Each number is 128 + 24 x the weight over its row's rms, rounded and kept within 0 to 255. Layers, rows and columns count from 0. Numbers have three digits each. The size before them is the row's rms in percent of the matrix's.

# layer 5 MLP down (transposed), 1280x640, rms 0.031, rows 642-667, columns 0-127
089:119147144178152132116151113099185135091145121108111074161159133141140135130100078109097125121082103118113151153155137095141065125108098103106104163112187113119090112159122105098132144135175085096108139107122146131136076106102116118161134094153112102098130141111128140131099153125142105132156117158070122130092136128114120131092138150145165158088119145119072105096133078139101092162107
112:126097093123124113138137119155151151115169155140130146105091142104120123103161134141152119132126106113161152136101148133156095156100118148133138157131131104070144146192113131127143102147123121147152155173139156091082113142160137139094154093145137101104146126132110123146159135104117104113186146122152115111104132124131087147110156127122120204096110142089135155095123106155162082143103
115:129125121134118101165103112072088160153106114086115135098132133131139103169127107081164097110112160128166117136160151167120136094150129100133108142177105147132079116097114134094136133128151129118121126107110139098141118120123145151138111157107141097098121107146118125128113116099160097134115102144145090146172121128112149134181093074125137123114093112104106094157147112176124144123152
108:115172138121133116137144169123109103112119103148130142112092078156137103123116127137120130080121135127129132151100131137129134127148128117127100140162099144136138153138131117144123170125146111109113143125137070112150135082147154125099131161122128135094132174154115149133133095066132134103142133110164123149111150140118129095103118128144108096064090140129126154106166107137137122170118
090:139106119170107139144160110122139126158158143136121081112133149132127098160113147130113127186131092145184111116171088144126104120159120122112106110139108101092099101095104142130133138164148112143113137102083131099120103105116141134104149127134141144146142156141114081125125129093135097137209129112100135139148161114135122166107140172127181073195104188112100140145164119111089180129167
097:142098131151170122148090180161136120098113161172136190090127126090111156116095112129126099124118111112166132104135112145135198129120143141132117134140089160093119116103144104126130127132136140105143118140120133127120135118172106093144127157084129124131127137134124137156141152154141107145151145099117100141136168104120149139127097112184140145154192120095131110137110075122116147136138
089:158125107093103171131105108144165119129123123111134105088122146124081127156143135162134106156146081132122114155110105075156146129146153130117127130094123114095120096120162107133113106150154135103144159115080159085104087141108123152109114137128120140100152107123150096127121072143171161078156108111103136132155091114091113163142093098151139109128155186125173096138144126129142149133135
098:136166141125105138145146122110116129138153116110109129162135135184150114105174128145178090155127129148128132100120131103132105122086138119053125142132149135149131116123168139115116192106171142091152150129134087155119110144133134145122109114177120150118136156098135153129150125154137143146112121160121144138119135120144171101082144149114112146157091090117071127118089135100136101123125
094:162137115149155137107106139141128108130137149117106167122178134131129133134116143116088152128122161104114087129172106126091152128088116121149161164122118132112101143098106109191161151104114097113149121154088157121193133128107137157103087145130181107121169093097146123115119141120159157149122154148153121144156105124099123128116157126113124171087142162104147131113126154095123146166153
111:133113098127129142164113109155130090092104134130137140101109129145105103153159121119096134145182129142120132120156159071177146098140153137155125148134144086169098153106149158130110123138133104153133130117131148120137136123128106124151132165117075151092142115107128142119139143129104165127140132110181100130140134125175131125138096134145152167126093092103139105151105180100104097106162
095:142133181083143120111134157135101162115142119147131131145123124117158145116119150103161189139113153139122173174163117104105147139105130148161103091153127147120127116136070164142098115138135114104099111130060137143140150154107147132116156103135142116135135121195125168118157130146082115130145124106107149169133132141097100158113120152142144161119129140108132120164107153146169147100125
100:166125135101121113103119164170126110096134134143135120154130130132162088139134072137145141156146098137161114148145122131156125141174075095143134141151117192103151087102182109157118140104116156170127147134112112117151089135127187112153106126093095097117122102117090110119075092138157158128177123126148120122142141168159097111134139148105116136126145158144128090083126159066147126123123
098:157100116140102150116075121137093108129118126124136108141129129136136124152091108114101098117097157083101157130120163146137095167135104092132102164096141115146105125050145140169141095136132146106123112117142179119123106126174129120100143112113127097139119144142140149148100098101109137138129121111131127183118092183149159140151113111116155117129097123160109076118145107107163117134158
091:124095130142146147117106138100115132148101170108087108116131104077148106130112141108146145157114137134092111139155138149116126114087131130136128135136082122193131102151136113119111106134121156112110170116155147171147161149082133147161121120109102153095091122140125118152119097122129149180127104099088108121137096144135093152111131110124108116067152136128127115129160146148133156130146
094:146127171159136160157108101146165171114154080146092137096093122138076164133160140115137084118093127108106130123108090132113148107140109089177209127100156134089109161119175093094127139095078102149141105105115119117156126148217136100130147140136144159142115120068171129071111143133118132158121078150127135142096123143107113139138113150119130099132119123091139130113138177094124110154098
098:155139125102095115163192131080142170102123112142129136130119129151139129084143131110107110172098159147187145142173135130138108147116111121126156115133137141136147106134142171130154083178133139162152134132144113100150126116136097149112145155131142099127122126113151121118100115125108114174135121095075129096143112143132136120136165141117136138122094097113103166129112111104118119118095
097:127173125140116129114171129137144149129123184102142143108180129107179150126130150111146111138119101120155106136122112072096172116107105152173129160135125146124135130142109150145129084111091080108112114119116143140119120150176084155143149124148143123093134109123068114115116099135136159123126115132139092132123070149150117121178147142125115106156106131121136126154112148114077083107100
111:147100115091147132131118125123115118110072150172077116153142162073089126114123068081167118104148143141114171102159146096177130105106116122125086140124148088155109140140100092129111109117128127105101144166130108102151161120198160080173133112094120142119130123112134126124121084121143125131090112119158107102105212137136136135111095141155112113121153129087138108128140143169086141130175
090:125103139128156118144118153150145133114154151122109121083109144133079129152101127116147135120173137178122141130114143135112104120143137107147096117129099108121119106114125119126126155150138165134128148162155061123130083117085104128130149104117112155148162165133120143155121167108100111144123169138134106151088144141126141120161130143142122109085121121175104154152132098116111125119120
104:130157126113130110125191108105116140107178133131114135136144093112158167114130131153175115169147155148135091131134106142133113119141139119116135144078112136120138116120133156115116127163123120096156126084155124085144159151099129115113143134163131138149141082118104148115117110157124109109154144112109136151113060120121083135150160136145082136107121158128138136108123132120160165102174
097:133130108102142100143116100159127164108143112135113122181128126117119169116152139129130151124131187177156136140115131110158087149130137117082136130148116142114162153149154086078169093072123108124143100093160127119107171123174106110170127125090149151133102112107110096119132166065120114097123127122162111155102143124129116127121145168105080158120147139132148122156163139125147109160137
090:165149118116148136123164131138127168099128102128116101109136096169112118111133121119113120133132094134146126133077139111119099163132137114137128136130058106141133169134141123152130101090112125153127131108149141146115130136128164133089137061145107136150119121111120130125163122155116123142144122112074097126127162118130101071106157160096115154165154126100127096152100111157140116060127
092:147118165128140138150116099062094107157093132123172102091127096131119112136095152155132090119106100151140100136118090140124152149136128086155145138142109106114134077099102098144086164116153111170151155124101113127110132101087167122101168116118147158113122061151162109158166108138085132117161129105142114086135110155144134124192098148121183105119112099123138148186126132139121145112134
102:147120123157155123076185140117150131136132135115146135108152106152107076134116157080122112120049117105147132147111104116115126103108109139151134144153137162103128126138166137136100159065157108148102107100136133108102139154170133131108110118134144168136064116147138113115082134133128119167096073155097123143098094141096130142137132118150113106130087120098115144087111138107129119128104
097:126151104145156107093103120122168165137106131162103157097134160125144142176104161143133137127114118148192137127123109100152133165131149139123101070123172147102152092178124137122119123173126143123122151170132155109165134119100129102157135145108105108128121138101133109153144167094123108134090102162133131136134091120129142146128162141128125130174092160096121137103136114128119141137153
104:108118153119107103194124141098112177122168117167155143135154137105121141160133143173081085072096121105157117101071117132070086084140121111144147143145128122133118121147135128141100163147146161158104157115107155156112134119120124140111115121089125148148156111158140117099135152115106108097125130129125135128086155137132121129167130149107132172135190145148123120179093144127105082150148
# layer 5 MLP up, 1280x640, rms 0.031, rows 643-667, columns 0-127
122:113110096127152119156101141119148117133124167156141088135122154118132119107150120126136142140118092143116165103141130135136140144143112176123101138134091094144130155142133125155198140126135152122135166173134119137095098120210202142091149114114145124121138106099154142138138143117164095129164105124102121099100117152118122132148117138126107121127143089091144108135130168107112078118109
114:090108080138146131098134109165139118124106146167131147156119126141095135085097114118121113101185163109089152137172122147136169151145108191125119166121084159138099154149127153133089118153156152147117163132130121109144107147163132110130146145142105149156133094139131107137152114120125142110132192141170175143152136135127142156147075163076119124133138124127183123157119128112146137102103
105:139113120112122127144085085129141152095162101124147130120089111123121094103111105146114162167167139104149124144144129133156173174125167159127148103091146154137089129114120101115121123103157109096154090123123163097099097179168111148180093104139120160157140125135090140151155126121125108189130148149158136139092129144114158154157109076105163089143172098139155109142143097176146139138122
094:179146119150092110123129146101128158100178138075143123139093134161118122153124070124096140122150099105124096145110167096108121130138114125111155111169134124122142100134134166130162106156133130117133111164120135131091139153143104139118119107125091123132149127167125174123165157075141103128181119133090069121142105173140122097127099116127132092140093126131115119117131113122194122111115
093:117104111155118119110145150105119148129107102156145109153118180111096166114127169128091100115128109104155189151115171133103091137105146138113142138131123097158132114092122096143140118152138141121134135120147132102151146106102084101080151151159142113136159130163136067111099110100137125119132154141160136199120144111158131123106137147144134114140148118115182133133143165169090112126147
096:113101138110118080111149135110109077062159125112182128166113156137145086130113137175142108122142167087143153146163141155110136092115114152139153126103160117102113149118121158127165118127125135162145115108132101142187115158118121178114070124137142107129141122161129124118118142135102113118103117080114081097133139166134148112105120137121127122116104107098105094067139102095095152135152
102:107155160129116133138107141153130144081169130109182162173119106133127172102104169142102112099105125142109101152121117115101125159147122091163128147160085142133146121153111110098149117095150142120119106155128121131119159137137124074087183144107109155145146112122167157105155147147110064156090117109108123119099147164110099122140132125140116125098105176147135109108120124151087131098125
093:097181126161123126095116099144146127169121150136142121122100142132111116134160138107171120109111103109151132147154145133155158124131134130154111115103150140112047139131128103153133137112126095095141148151126117142109130103165173146167109109124145127074131123101119093111115089146148164121126136148105084130167133138151116122086150167106096135127128106123140137135130118136131123082103
106:111123118171120144107097107098082145144179148099131123161163120136113146126169148084133094165168097123121154146150158112168134137130080135142121107116145123149098184152111141170162122154142075084123141081143161140137133144116137084121089134104125147147151095112146114086148143108146100157102133140130142087149129129127139103107140133102125162098124114149149129127139082116167104177101
097:140068155099116144079123136167149122168164135129132149131173125142131123104131121144134106111151121123157086088098123142111112165076112126132104119122141084158142120161095136160111125131129113136132135118138140125166122068085086086158106110110129106110131105135155119141133160121126096153148179162091131143138199087116130113126138111127142161155123146154106104082158151125122092141125
103:105148136157145091119113123133126141149130142139120103120141124127129141125158126138170142120136121128087136100108104173169142106159101160111100098130140125110121137136136116098151141124164130153137104106129117118121127080074134157148105126109161150116119127146156166122132123177123161118150148120123148120115101115109085136113093182123152117148109086146092119225111138142149130132158
095:146120134112125119099101107142131126118105145110165107155102115134130117132122157113087142140153099151115084127111138133127095114131134106089106146125151115126110106139145135142165129099101117135126118147111130132154148128103091159140143124127115125099138135183119131124091135129151116121099112182092150118190146161129093165149189154118111082126071154169150119073122095119121107149100
093:148185100127125162115137174118139136108144072120140144117133111128138076104109140091104141139121148158118141137123125123089134140110082115099144078154099115123122099149126123117141105110126144130118143138145099122118128147176124126127114144145135154120157137139148141146136165172123162138081141103157121175122126144127121129107093107151115160137127130126159137141090147109125100122121
097:141108135103108130130142142110158098131131146101141093159133132150127162107124132102077183100097104111137106103102190110119169132096141121152119138140153067113159116152140134134091081142131145116080082143134140113137110135110149094157139129113140127117143142149141136098116104115130134154120151147153133169157133154111133116170122112136131105134128122148106127096154187120120136090117
102:122125107150123146111114179120108133125113140119102124138125105141099148137135139177123105183129139115164147109115125142115126133136124166106110085165094113112138133088102145117122168121115153139145144174140099129101093137110154116120141107134121137151151134145170122142131120174110147131150072155095139111132138154092120119137093113107114117146104118151126140144123111132141126154078
098:108128117128099132081120141116124124152136081127107109114158168138129095199118112107150119117116136122116090114106099080122125146127086167144101101153136143076124044161149114149147108172116133128099081129167126090162122098095114136114108112104175132133133128118125124145135154156151115103111130122118111120170133074125152096153134131116117136124143175158131163145139090103134134157086
102:126134103134103141071112132126117111147145166121061150148139117139145157098144129111122118145075132140132165141070151143146061139119061159156130134133114141131105117105157126158130144133094133154098141133148190143162110097128173121191087078129132157194108131100148138092140135119120154149114148121125122137079103118101144113123130102138172117149148142110128130146147161151082143119135
093:140157114124101119123119149096137152106134120171169130137143120101152133112117153117166163113125101136110123099122118142167165105098139116180112152149136136182135111112102173108134155135178145163143145096138133145104132132129130163121126108121108117128124111169063173095114127168157114122158124115152120149156116096137112135113144148073142151102098136115159120137139113129108112094151
115:076163113111138117145100153121156117089120099109122107115117081083143169136105149100156122121139125114147117133110149092133126116110114155103125132125082133115125101157122132112162178116119205137080140102081148112090146091126130111093140159176158125141101148138123151106125159118124121171109149150137109104145095168160146124132170133084117112135117166171140131159094160158114126163167
098:134126117122169135123151103117114103156116124138132101143139148114147162096067099141127157092141117140092109121123118150114131109127136113147149133069155152108174132133154127125155144140168136087130129140173100087141161125120081133124109101128128111122128080116143134138094127105094104124123156177119155145095107155122116122150112129136141129104156125124130176170123124179124155137102
105:130139138139096131114099168087114144139100124125111130142160089156064154073142090134156104164101103139112128147134172110156132106075127097148108168132109158105113138115128128070143121101115120116183124160099114129156118139167079112127120186099138160166171115119107149097114133149109158162108148122138103110122122127151172115129098126185122103111080107126124147109122166107116125150155
099:083140115099133125110153146105091141110145124082110132129132129152119145097153094113112163139080103142121139126121139142128129140105120150145135094145107105134115128100090095067116104150129107089166077127164128118091114127136126169122151155143148135138146166075152146126131101163130096131154139111153099132094155090145143105088121084149106096130099111106164142091111139096089135118102
110:126146123167143104119144151100134134163122119184125129132145143095095129145147107162155127099143080124127133123126131097128048162138121125112150100112096156112127100126152101159172136105130098162151135110123104058119135150125080141129101146136131141161157117140121126083132133149141120139102146168120181156116171118106139159142131127115119187097119149141117103124115123148125115163101
103:126208133100091145086143166078103084135117143085144141088110120136092148125121092141125132148125090113104112143155091124124169072127102073132102175140085141116122127138122100101110116125136163127120141105164164142093170136184151126085104135173128098145118103141152089156123156118128140133138119143108140099141119156164089127151159145113113140121150102149115133183136089141065108132141
107:145144104120094114079109103159091116088128083109156126132156126142123106134144112100123132145086063160130160102140097116147103133148136098174108100113112179102185137117114167150145134126163120165138123158099146148128089085100156135148144136130123152130134111104134100107108130096072096123120183109147161141162118141121111125106142117080143126104173146179110114137082104103100108136144